config = dict(
    num_hidden_layers=20,
    num_attention_heads=2,
    num_key_value_heads=2,
    norm='layernorm',
    rope_theta=10000.0,
    rope_fraction=0.25,
    init_std_qkv=0.0314,
    beta1=0.9,
    lr_head=0.0106,
    warmup_steps=278,
    decay_fraction=0.654,
)
Each number is 128 + 24 x the weight over the matrix's rms, rounded and kept within 0 to 255. Layers, rows and columns count from 0. Numbers have three digits each.

# layer 8 MLP up, 768x192, rms 0.0528, rows 646-767, columns 0-47
101157088153193142115145155204099157184117115123086130138092149097121106125147093090152135095115122167143137054100111075088124161167137108100155
155114113120169121114149131142168132116115134142132119140099127148144173144122223141127154157046101071136140116143133075130148128169096139153116
130133129129126131125127127128130119133130127126129130130131129125124125126128129124127131130127126127128123127126126127131128126127128127129127
168119111127088098155161127110161126193072126114130080122081124131148152113082136153075117171134087133112159155152186120157090116148136146175170
177156076139119122124113153104105134114076097120179121118182139167130134121141186093095084179186084100191128129151191140154116166166078153123151
126127127127125126129131131131126129127128129130128129127130130129128128127129130130128123129129129128127130131127127130129130131127128128128126
124143128102154131159093155163144158118111097117100160128136180167112112123164116136135134100142120126127127086151140109144109163124107126094104
129124121128111119120129127115117136127127112115115126130128119142120145126116143129127115134112134122115136129130128115157135142120133113133128
126138113161192115121140149105110130166113145172150124126115127109166145103052159097074126114165167107072140121106144182135118125188123135076165
136121142110118084110156120120057142168122132115153151096127112137149149148090131131124127110133099219096121174205138107111100093171136123088101
046147119074177168139141173145115115164109162153143132094104109159146103116107122136165113092090116089174076095153098121161180125137166099079113
129130128125131127123131125126128123131126129124131129128131131129123125129125123125125131132126131123128123130127129128129131128126127127129127
099162160098155146184130110156155139121141152116117135109106105122125155115109115129118142133098116147138055118164119117089102133146107100134149
131128128131133132129130124129132128129130130126126130130133127132135130134130125128127131132127132129133128132136128132135134127126131133132126
128128129128127129127129130126132128125125130128129131128128126129127130126129130133122127130129130126126127130126126129124128127126128129128131
139145126131125142099183144124117169123102079133078152078161106151194075103179135145140128121118141090097164089139134173099151125158117131068127
123101136153139119109107137187146143187126089172131128059062094143110200139110156156114127165128093105130137138197163128148121129132120149104150
120138142113113145165160155058096136099127089093146123120123138138118139102132131156131140119121108147129073111157166136110148133145159115132157
127126126127129129129128128132131132124128131127128129128130122133133131127131126133125127127128132130130128130128130129130132129126130132130126
098095123127116191098127129132073146117088145092091108093058116152118158108090107146081156124137135129126125144168142150110123158187106155139140
123132144068048180176139188144109142198112165110117122120063123164157159131131183156110103100114117141138145076128205109093206169032126129102145
161122115132158132144124139119168179208113142132107151092088129159151135104121117128095115114154118096133065134142171070125153116136182129170169
120117139103170117145125145131134090168125116115123127104088105144144170143149112092162165132128116113138119126146132137121149173118139152132145
060135107142085108199188145144113112130129096115123166137144102124109169107102167128099184103129117159102181170134172183152156104127118198056169
132130129130130128129125125127125125130129127129128127128130129130129126130126129128129127129124126131130129130130124129130124129131130127125126
111147092139128155130145123144145138142140120178118104133126105118135122107116138059099098119118166113128084107132132098123131156075136137132116
111151078131104131159169146138161143224097170148094117127097130156114146096125164116111091079090100148153124095122149146085171099129186161110138
112177135162152131093126201093085189132158120150101153095051089145136097111149101171110115134100102137087135116128125133139117130158101136128113
113184150085149146081130126169120130121135107130151181094124111138145111117082157145150125110119108133085136123133138147169109143120089118178105
105155115155123160127137164131095165157168102091155096055121131109175167113039177131106169120088107126140113117171125119161116123131134123054187
125128130127125126132119135123126132128123124129124127127122126128137132126128128129127129129127130130125132129127127129123130126132129127129131
123137116140132139136137151132116132115142133147109118139117126151116151127133153149119111121162086163131119121139108127108141134132121144090160
141193167101154135113118129165142130165126123086066124068116174116136117135119192152144082176102069161107110116103143123124126143143122118129165
131125126125130123132128128133126136128134133125126126126126128130132130131124129133129131127137129132127132129129127130132128132131132129131126
131129127124131133130129125126129125131132125126129129127129130131126129131128127123127130127128133123131126127131129126134126129129126126129128
127129131127123130133125131122126126129129128126129130124127131128129131124128129127123126129131133120128130129125129127125126132129126127126129
083166076084081114155140168134147088186094075101134169139162112130104156138098152193168150112108137100147109097128175121169123104067173160120108
090133116094121169150174153181129078075120137145094155104135089115136176083112093098148114124161135181137124111136148098130186158217157108073175
103109116139156130153128134182177118102101112147067114128146118153118104089107101116170116134110150092196126118133143117152126106165171069079200
117123128126121126130127135130126129122128129128124130128124121121133134124129131132124128123137128128127128124126127128127127129125124121133125
147168154173136140154138088083113156109117123145148116113140141157129094091137102132134155186124134144159132126162128123129136116139148085106146
048143081115154135139152103144138141084115096109148109143142060169160173084152135100110182117176105106145107118181121118128175091145176112121144
128128126131125130126133127123128121129128130126126130126133126130123130126125127128122126132128131124127122126131125129127127128125127124128126
123128126126128136135127131129127131127130127129124132123131129134130133127125130128126125129133130127128129128127126125128128133130128126127122
144147165167151168175145147124107166123097144103098106089092125161065171085129161142120136124133078121161120118132167158151158147204103095117168
133139123136188105143145135124133130147104128137150087054102131172157171120100163080057122096160096122132132085114177172137112143114141061042125
132125125128129131127127124129126123128129128126130126129130123130125124128127123124129129127122126126128123126129127125131125122125128128128130
127126129130124126130126131135130134126131131127124128132124125132123127125124134132127125129135124132123127132125129126124130129125131129128129
127129129124129126129126132126128129130126125128124129131127133127130126130130130128131127129128128125126128129130127128129131132131128129130132
153147162132105161187096143108135103086062068047145168110138148162090118096112161122086112150075190154103115104177166084130151166170124099157135
129124126125129128132131132134129132127129130128126129129126127132128132127127130132127124127131127129127126126132127127127130129127130128132130
137188179102125138110138120115138119085122153118169102107124120150123119118128092157082109114122118127116201173146119139131148120102166119151136
114177187120150146170184121160171103070095170122132157087105078174107153077141149143123135131114126149130158117163099151125159167160129121081120
127130126128129124129128126129127129126130122129129127128123125126129128129127130128128130126130128131127131127125127128129125128129127127127128
093172121168170106121166139193091119139087106147188126109109121154202159141115118073144151111079129132068127150124135164120088124176089100109147
127134124131137123121127125128135129131121123130128130128126131126137125129136127130138131128125131131134136131130133133128133120132123134127121
110144165123146159098107123142123120159135153126093149113139090176158110109123147194141137117099085127087157152139145141156098131106137104112129
124127127127127131132128129127125124128124124125125129130132123131126127127126122123127125130119129125127120127132125126135131123125129127126125
122107137139092138102154084109129157134102124126156109100153118167179130120089116154147149122059140176166183084159166116115158123162134180120148
107088126081106128114100111154106150083144094152130173141124147079112145133111122086124134131094098104124122107122110140175083099153146173101074
111180088082142188176162129129135097076157084127135095147109125118096166127117143112080099075093111118143118092108099154148069158096130115123148
130128128130127126129124129129127124127129127131130127128125129129128128125130133132130127126133125128127132129123129126123125128131128130124127
132201089078106131105147125133136161097092117148098152083118117115160145132135148063098103152129087115186087074149120116119091109098143081151171
113099108136129114161099162154118076136128085080174097130107110115112134166078158167124135113044116141167114132173112112127144179180173112129146
130127124126127125127130132132126124129131128127129127130132128126120123126126129126128134129129126129124126124130122122133122129127126126129127
135123105193150173119103124107111111126100118155113074093145128183133129102083150142111106153127101098123139134212131122113185129123115155115137
067132119168155186116134167131110112145129088132094169092119152124098158103113151093092183062130071142121134115193146132092135169138130130144130
142151137130148139106092144159140131118110140130136115140085110108129112124097110169099108123078104152145146125166131124156103118212192168182129
128095130109143191107142102114132138145078159115127162122149125178161111136089151063102083148143145150157123091152135101120117123167092054161145
147143079103077124118135151117151130149098152132100157077113117136129121163155133171113136112101103085201101073174123173155167097135186119142125
127128124125128128130125131130127123128130126127127128127127128129127125126126129122127128125126125125127128126125128125127125129130129124126124
125122167146150121107116149132082132135106103133171145100117107164159196128123136105089176159174083149115087138139157197159126164181094199102131
109081085158136117102123138146153165148141132189101174088126074151118109080094100190103133087112122144077113114138189168141170139183153152109166
109155142145130131084143143143120158200088121112084171110145087181129153129082136099128115134125143138147116130139104147107128124156155102150144
147125140132133139145098181103109140116127122113170125137140127141134139092089123127113130118079122158130143104139116116115165110124144118143079
121114103132170101139180119177105123196122099153111132143091123149131140117148128163123149103122128126119124092132147065109108128174118172064131
127128128127126133130125127129126128129128129125125127125129128129129128128126127127125127128126128129127128130127125127128126127127130127127127
095178143126096151119168111154156126118086139160154122099201112156140109133077115139150099091114108135125090138166151175097126151158125149082153
130127127126128131134138133134128127128130130129132131129131129134128132128130129132127129129132134123128129128129131127136134133126130128130127
136158140092124123129143136113118104097131109109137124132089133141146123127133091130119076130133102137108122124155181173090128147142116098151121
094166115143133105159143159110128088102121128132145151092113087169092128091155106184088136100164094183134137125143115116097168103108113166083130
122124128129128137127124124125132123124125131132126127126129128130129131128126129133129127125124130134127124129124132127125130129126126124127129
130128131131130126128130126125130132126129130128132130129126130130121126129128131133129129129132129128127129126131128125126126128128128127129131
128131126132129128124130123127126126130129128125127127125132127128124126129123131127127131129131126134125130130125126129130125125128133126127127
127130126127128131132129132126131128128126132129129131125128125132134135125121127137125124130130130127126129132122130134120133132127131123128133
103143143143147133130114115133075134172147112142112147129116110143114109118157112143140105147126109134112135120133104096130113115136159098115116
127129127127130123129126129124127128132127129127130127128129130128120124127125125126131131131128128129125129127127130128129125128129128124128128
097133158130144119142126139164057077093147098123110125105110125162109140114132141099147117095136133130112154110145170083137106105163144078105131
111076124169190127178175098094168070141045112173149079084087162124167165128135166120066140142111047057173111158167156129111120102123129141113165
139153098185154147102091164129107105127109099132129131148182097189106112126151143142128135156133110160111173150187145117138179144140143132107180
113110183146114152147162149160122088144118096092126091079110153132154132133105138169129103121113130196187132093160126160124180191128087087085130
139124156154155171115112133096121077140086139128109062118135135150090150125082152161113130122144106111116141121139129111126161162111079111174118
159146177194143188139097141112149101160086080102114118081115101157133183157118118116076117150132085181132124081134172139122107154203146121129129
129129125129125126124133128128126123128130131127127128131131127126130127128126128125124128130125125128127127129127123132127129130128127126130127
146177100120155126152140103139123112113126101129145149111153124120153145089076074120141095062090163132119117076172166103062113152167111095112173
117132136163130095143101144123126121159164115153121145107147110140112173088122117166093181105165098157119111090142202142138134101122144153150090
133131130126127129126132129132128127128128131127129127131128128129130127128124131129128132127128125126125127133125128129130131128126131129129127
081166136139130187141145131103125125168056099138126123119137129153115107103061174159127095151126109121156156141132140165151119103109220102102188
183117083154136135148151146150141105081102085138105114116132104176127084084141097143115168165079091137147130153170148157132139133150133139082192
100138057160144139100153120136127111135126082148136114139077120160156078095143113101103093147157144129101108110138133154149166176201085120106110
140126131146193150162147141145126099104150138174115123127102106102192085111117175072107060119120119144136116168107143140126154143117099090084142
099124086105127122158161152154116078149125055131110112106092143138077164158153159134135140110046117152154101080159148155154181118099094157062167
119125062115175121172145126182160140135101163134140137105126105164124197139156187131144115139088125103148095089180095038080143140153167121105131
124122125133126131122126120126124125127127128127121125126130122131125129129122125129127123130125129129125125127132124130126126128126127127129125
129127124128128127135127128129126131130135130126128128127128128130124130126124128127131130129133128130126130127126128127132121130129129123128127
151128110127089157145155135151100100077079169127120128111113102130178125127115095116136128146092091099139115106156141112058105142134137116113084
145122129121128168133135128138154097121130135166093151139112124143081130083149106140112108145161093142124135159138125131155127157152151112147106
131130133138132141127133125122135121129126129131134134132134125134117129126130128129129127134119130130131116124131130123126127123127126127125131
161143137123147137122130154110161140148137127104075146060056168194123131113144161132063108149090088138153151127127167158145124116167164163150128
098185186096164143142161088181121048159159113150115120135127105117092162160113087110150083124124098186114171094203115085153140137126130125097161
089141145123103120174121156117139091126120111115120109137112134179140160090068157179120157116171152150168148113151159124084164108110138155127135
161165124111179132169148142123110156105158112093112114111108080113114189113129104148105147096092139147163101140182107121157099142138151099144135
127127127128129125134132128126128133123131129126130133123123127131126131127125131134125126129136132127126130129126129127126128129125129126128128
128128128125128130128126131127131126133128128124129128133130129126124127128130126121128132131127129125128125126128131127131129125128128127131129
127126127134123134130127128128130128130130130128129132129128131133130131124126132130127126132127127128125132132126131129128131124128127128129127
143162164112185157086160164102129158146164140104156168046080118157112119110148174140109127077145177130129192125150154145119175150173166095092084
129124130128128127132128128127129136123127132128127125126127127130124130129129127132127127128133132130127128128129131128129128130128130132127127
143143102092104097117139127161144131074116070165120124123208160139115133107132095125045117088180097090162117140169166157092106144180131127144135
122128126127130125128133127129125128128127128127126131124130131128129127129127127129129126130125128129128129128131126128134130125127126128128122
145106112131137114145133142154186180156113148161163149131120154133180131079145158122097137083125136091124086143145130170192150106150169090091120
140163164078117168183135148170168078141109149079079160121076095193185129097114109132084174118152135126179094109129184125079176138159119099094175
125129128127127127127127127128127129127127127129129124127125130126122126126129130129128129124134129126126131127123128130125124128130128128126130
# layer 8 MLP down (transposed), 768x192, rms 0.0358, rows 646-767, columns 0-47
163050079155067139115105086070120125117117147147094151151160132173086112115133189136131108147141092124111120176155172197140090148162100163136129
166120142136106093110079153157050131169145174142128132126125165072094142152110103172119129111164095152105156095094122157101084125121139112134163
127124127129127131128126128128127127128131126128129127127128126127130127128130129126129127127128125128127129128129128129129126128126126129128128
068122158166070168116165166130171158127160148126132179135197081106112157120151115083124109127087144146139138064104100079059140143211144105081123
148122170164127094144105136099169142141122115125121177055083056165200111126139191140073107153117106122153157119182062114099142172121127195133166
128130128128129126129128127126129128127126128127129130127128130128129128130126128130128127127126128129130129127128129128126129129128128128128130
121145184190122114120117116088111069117147073146163068133045149149131128143073043181119132100114129118139157126123086125177148098132141147120097
120121137130133131124126128129137123131129147133121122127132139122140112122136129129129132120133130130138110121118117141115117127140126135129128
137097094089137098121136120129155109100106061081115172104140106090085191118162103145124160098082088136167114147153151143141110135095156145119124
040128093136136112120090101174111123106158128162143055180077106084139074112112109160168124148144185129170080164075114159111108110099121090114092
080112154149124099115093152086076202125139123161143112118193146090098080157076108093166086120127123181077188121086108124136138116108119146121116
128127128130127128128129129130128128126129130127129127129127127126126129127125129130129127126126126129128127131127130129129126128127128125129128
146064132144138078135118114116144125130114103105116131128156111153165126132131117113160121142134133084145160138145087133124121102145175140075141
127129130128126129127125127128129129127130127127128127129125129126125129127128127127128127127129133126126129128125128127130127131129129128127129
126128126130125127128128127127128128130128129128129128126128127130128128129130127127129127127129128128129130129129129129128130130129128129127128
152148097087085105143101089165139153117141121142118089184103132151143146177151168119097124126168056102132100103117146125114168117119138114151118
155139152104110126153158107115115112060148128098117098140150166095146142128106137117150140095142202148087122128093108130097128114132137062120149
113108164122117154091135164162096130140130151162148140086201118159137178149105166134156130160119104126154123143135143155102147154123128127132157
126128128128127126129127126125130126128128127128129128128128130127130129127129127127127128128129131124129130129128130124128129129130128129127129
155144100169137097165159135100128071037183147102132139221105170111149106133150148098110129153100072160141158090065176125141068159110144117123086
184111113108190118093097138143220125120143135114096200138151125090120103114181086122172108179110110169113150169116051172129082103164149093106157
103093146099104079139142154132157117118125110101109135123091114098118123198091150130149127137106112090146164124098153124127099136133120128080142
147130097128106093110106129154130143078130129130148105110147134122155073109111124115131139160127098099151102139150144087148076122127085118139100
198126137101066077145138137128148125141135103142158082079133151132110079168137111184139130142142063134116133114134119106154150123176127089120177
129129128128128132127126128131130130128128126127125130129129129125127128128130129127129127129128129127126128126126126129127128127128127130128126
097135133126075071103141121109152118076138148132146128135127152137133139116076133152196168140142123098121119147131091135119129132143139110140134
080105185114104128114097106134153104108146105094183143158161129175126038166099139107183134147121141108150145159126172148126115112082153134150092
135121124082149142096137106177139117128082123143170105118111153113181119145141144099079126148125155077130138197130090181135154122155119130137103
143086140180138129150160154120161102141096108094135140179077138150095151090149105100165121111182121151124146149125089157153156107104124151091168
096124155160112123216165160079086096165092061123119103101163150103141092133130159062147094113193164120147063120145135119135111126165143189110108
127130126126127127128132127127129126128129129127128128127130128129126128131128128125129125129129128128127129129128126129130128127125127131127130
143119138119116109123136121107131115140123122125138135128132147124124131116120135126126129130115156098127134122112138137138116125120136126154112
147142085157176127137112089122170124065091119110168097151100131146107132135143078139147101084124151104128102124161114188122186103186168163130203
130128129126128127130127126129129125126128127127126128129128130127128126128130129129125129128127129126128127129129130126127127125129126125129128
127127130130128128126126127130129128129130128127127128130130129126129128130130130128129128128128126129128129126126127126128129128126128129130128
126127127129126127128131128131129129129127128129129129128128127128128130131128130129130129127127125129128129127128128127126129127129128131131127
156102097162113155150132115074147147090096134105141148123212136112138055056168071071117114137123124139119126119126071180105067113165099139150146
157189182182172120145133110126119100103119085117176110125123180131134085148168108149162152109112109089099105097123132128121127160088114152200145
130127111142120141083104149132094128121126168128126108152124157091131135161181133122095086108137111123091147097087150128131139097185151127122116
128129128126128125128128126127130126129129131127132127126130128129126128129130126127128128127127128126128130128127130127127126125128128131125129
158071107069114103119136111119120177116147171131118100164131138121133074149145093133104105120146152091154148117069132098119153135107091151123113
130136152129129130138148131105142165160157110159120119091083181130119107117111121134128114097133150121137115168077152121096137125115102096134145
126129126130126126128128126130129128129126131128131128126127128127126129129128129128130126127128125131128129129126130129127126130130129131127128
129129129130127125125127126129129127130129127127130129127130131128130129131128129129128129127127128128129129126129129127129130127126125131128129
116141091124145100138113159139097110117120174147130127146073166081146138084153128116142078168136167092099079161069075100122092172116114075110091
143152125160138089187110177146152146062108169079101123128144149144123120147151147141101192153037134086139202133123112205092118146175134088126109
130128128128127129127127128130129129128129127126126129128128127126128128127128128127127128129130127128128128130127129131128128130128132130129128
128128127126128128132128129127127129127125127131129129125130127130128126128129129128126127128129127128130127129130128130129125128130128126124129
129129129128130128127127128127128125127130130127128127127129130128129127132127128127127128125126128129128128127129125128131128128124125126128128
078161072149107141105117157176129176121171151093133179159135137071152123152202149133142126162115113179080107110148085136128130088188149134120143
129127130127127126127127126126130126126126129126128129127128131128130127129129128128125128129129130128130128129128131127129127128126129127128129
124141130095122140111121116120149158148129192108111144136113108068122140142102108097154125126147113089113063111085118087161120109170126140112102
183101116113069111128104168080087137103138098147126167143160136108137121165122077099118123141131156128110125118146143130166093131103115100125133
129127129128128130129128129130126128128128126127127128128131127129129128128131128128129127129129127127128127127128127127127131124127126128129128
179094087098094156181160081170149098086100124076105142079120105134180124120124112118139128168156110133157095156120149069131107104105171140147184
129127129130126131126126127126127129127132130123127121130129127125128131128126125127127126127128131128126126125128129127128132131127129127128129
124116129123121134153133136125145127104115110114157133138123152130139128150122144107124128125148131140151096126126114106133112094105120134141119
130128129126125129128126128130130127129128125127129128128127130127129130127128128128129128127130128128127128128124129128129128130127127130128129
104125137126136171091180106115096150104119149122069114150061143136075122152112170169121162169160099064173087163072102087117123148095134090163082
140161149139140118106139139104143140160091124096101098106140112204167126161102150147111117121153158161166065114116164119093152167122096071143132
126181178094094147197173105121142055201104115181126128161185132166115096120135155177114108163108144137146201134126105143100164170104124146142086
129126128129130128127130127130128130129125127127126129130129127128129127129128129126127128128128128128129127128131128129127129127129128128128127
182175157154183122123147114153095124085141120191160055153177104154111099126091198119119111168149102096141077118097121165141092142090136185098094
079128117146100079102181128072131085126197114143144143126172087128151116136116111141170146141158109123103110124181137141137147137103105108156061
129128128128129125130128127127128127128129129129127129123128129129129127126129129125128126125126126131129127129126127132125129126128126129129127
129114113086105092134197143155144129059181108120146153145123113104140168081151072121136112113150144122123103078039154119131118127179185113085136
129125100215132126150146129085161122152177170103132202104105135132139125071130144152079158104142120038146116097176114100157156058151155141106148
119106102109134136127156148083132125095082141111118161070124113131139162119145164110167116159151106130111107114078128152124127161086096093118145
130170116142126090140105159146119128093132090169130130171128127073143130105134115150157143095165173103128118162080138125132159099118140161136187
080108105117116110080126077094086123151132132102126102088133097075119129175120169122128135150152103100114124186157173127110096101127114134156163
129127130128129130126126128129127128128128125126125129127130128128129126129128128128127128127127128128129126127128125126128129125126127130128128
148092121120112128099133119136181154079160142104132137131124151097148082126111155129139134085104088115158103159089053104108135130100148107077125
142121135133102121145118159145148139139076181139169141121129155092165126164117085101169139136132158151148112155097161123095064068031076162074116
119115132134103133190099091054182123151092057163132049105197123153135151140090139155124138053088125073132164103107121058137114145148153175139095
134131137109137124142160110148142102136125118106098102117134132113116123137127130162158106140143143128109140139123104117126092129108120138129144
097136093102108130101118152120152106105141144120104123115162132136114119121122163128146101164118125121132155140114089173147153170121141107138149
128130128127126128130126128128129129127130127129129129128127130128127128130128128128128130129129128128126130127127128128129126131130128130127128
160101129103170145109113147113127141146169101143135146155119131137113129120139141130157156124125098140094095124113098078138109122130110125101126
129129128128127125130129126129129127129128128127129129128129130129130129127126130129128129128129126129130127130128130126126128128129129130130128
121108117168128134111122122131151143146129127120113120114138114126124108124102153136128166134101132110157140129104106109172137104150118152129130
089129216082118111135114112132166138163111111091152110143113168118197127182136159066173126160115173078099093107144057149164117120119137140166098
128130127130128127127128128129129127130127127125128129129130128128128130129128127128128130128131130123127129125128129127128129128127128132125126
127128125128128130129129126131127128130128131129128127127130129127127129128128128127128128128131126128128129129127126130127127127128126128130128
130130126127127129129126129130125128130128127129128128126129127128127129127130128128129127128127127127127128128128129130128126128130127130125127
128129126129125127129129127130129126129127126127129129127130128128129127131130128128126129128131126127129128129130128127129126127128127131127128
152104136104135121141129138134146111096104126113148127112150134134143134155120165108092130117117171126160122136131142146127152151125105147137112
129127127127127129130129129130126127130127128132127129123129129130128126127127131128127127125128125131129127129128126128127128125126125127131128
145143087159145144089167078093089135124142134177096165154123120103148092128067126131094057152157134147162116186132139167087128125116140190141104
148122196167063181095104153129136116155105158169120076092079151091082108164110111186104106122173054120120149098151138179177159124167097160135155
146134149158085139123182093172112085158104078140237040125125132100177105184122110151138115156147133114096083091108178099144105087152112168163088
160111120122140129102105169151082123174137102173088160140116131052143129124109155128096131160138144084107118157105132124126044153116143168153134
110116066135130121184119085124114169114168110157172170169124104116126120117095102118155121121154187104105142146095136141088171120130148187128159
104118050108112101151173152163138151149127179142169139113085084075118130130152099111200089099097150093090133111109107086156118104102126173164147
127129128129128127129127129129128128128128127129128129126126128129128126128130128128129126127128128131128127128128129128127126129130128129127127
146072124109119122104135167117177106124099134098090134146076163076141143123165140102125145205156140099168159134045034147139039121097138136159078
127174097122117179157135152104129102133055098144134121138148150092135134153183128115130099143095162092188138102140085090095083110151155112134146
130128128128129129130126128130127128128129125129128128130127127127128126129128128129125129125127129128128126128130128127127126129130130127124128
140095092132147090119089040104161117150138143127154111148128148110127166113084127106104146146203110152152145101139127076133127145126107132126154
121093094077141123166137092110092100101118131124097135150153172143180121155115179097100163119183112176134143048123148147126123135125144079138088
161099158100092085140118113093154137115116157114130138094158126084131127102139143132120163125112114145169122151142156160080116135064148132131122
101135105113092144136095085144107104159081162069113088103121177131111164235119126195152156125123174143108066130136099090123118144076123150123124
049143153126135090115118129102164098111189091150102163070168112134132145159174141086121162078224115100098148146148135143143135140131109122119132
170048132105110100163121095185160123094175093105181095118204113103143147094105162104140148133168123165187085113116134111175113092099141112096184
128129127127128125130127126129131129129126129127128129127126131126127128129129128126128123129130127127126128126125129130128126129129129130125130
128127130128127129129128127131127128129127126131127131124131128130129126128131130128127129128129125129129129127128128127126129125127127128132128
129128106079129141152109108135162135159169091119118131166142154150132122147133140154133134121155163123106134119074156113165153141119113141145123
144080112126156096129123102124103155189133117141152140120176139118154115128145135131106134120119168112150114128114098123142099092081096151109130
127125127131126128125127128130128129131127128127129127127129129126129130128128128127128128127132124128127129128126129130129129131127128131129126
069109160103123131121176102177126123142095073102079185125162138104162181121133116183144197125082098122166112166136137154096101119110090103068139
148123163151179192126166144118135090098146143122157071176116116177153161155128123150142149135127142174149085125104056063101118124107141187108104
130117142095157148080168149104143110173073091154095147102118150121099160165113092114113105126134153143080148132172136097149148111154113146088141
175146136137116107140211113126167125103087105193139133159111143135177074128167079150088116144162114090113133160147138105130056142141115146109097
126127128128126127130129127130127127130126128130130128127131129130129128129130129129126129127130126126129130127130127125128129128130127129129130
128125129127128130128129129127127127129129127130128126126127128130128127127126128127127128125128127130130128130129127127131126128128127125131129
128128127129127128130128127128130129126125128126128128128129126129128129129127125127128125127132127130129129126130132131126129128129130130126130
128179156172072137160101117191147135152174099132134155147149174121092094110041092100100104151161097107052128148145160087152133152113130124126170
127128128126127127129128127128128127131126129130128127129127129127127130128127128130126130129129128127128129129128129126127128128130129127128128
140156135179172134152163111154172146163142079166149108110196105148152144143128134077120145043107149133118180120142168124128134184118122094116125
128130130128126128129126128127127128127129128126127128129130131129129130127127126127128126127125130127129130126128131128127128130129128128126128
114096151107166119094141116139137080118113136056073103112101084165065104169113145110159160109125147136181120170108172135113125124123122169099163
089178150107165166093162184133131092142149115149051133157075081151136141116102220124081147156129126091129147149098154127227119098145113148141101
130127127127129127128130130130126128130128129129127126128127126129128128128127129130129129130128124129129126129129128130126127126128127125129128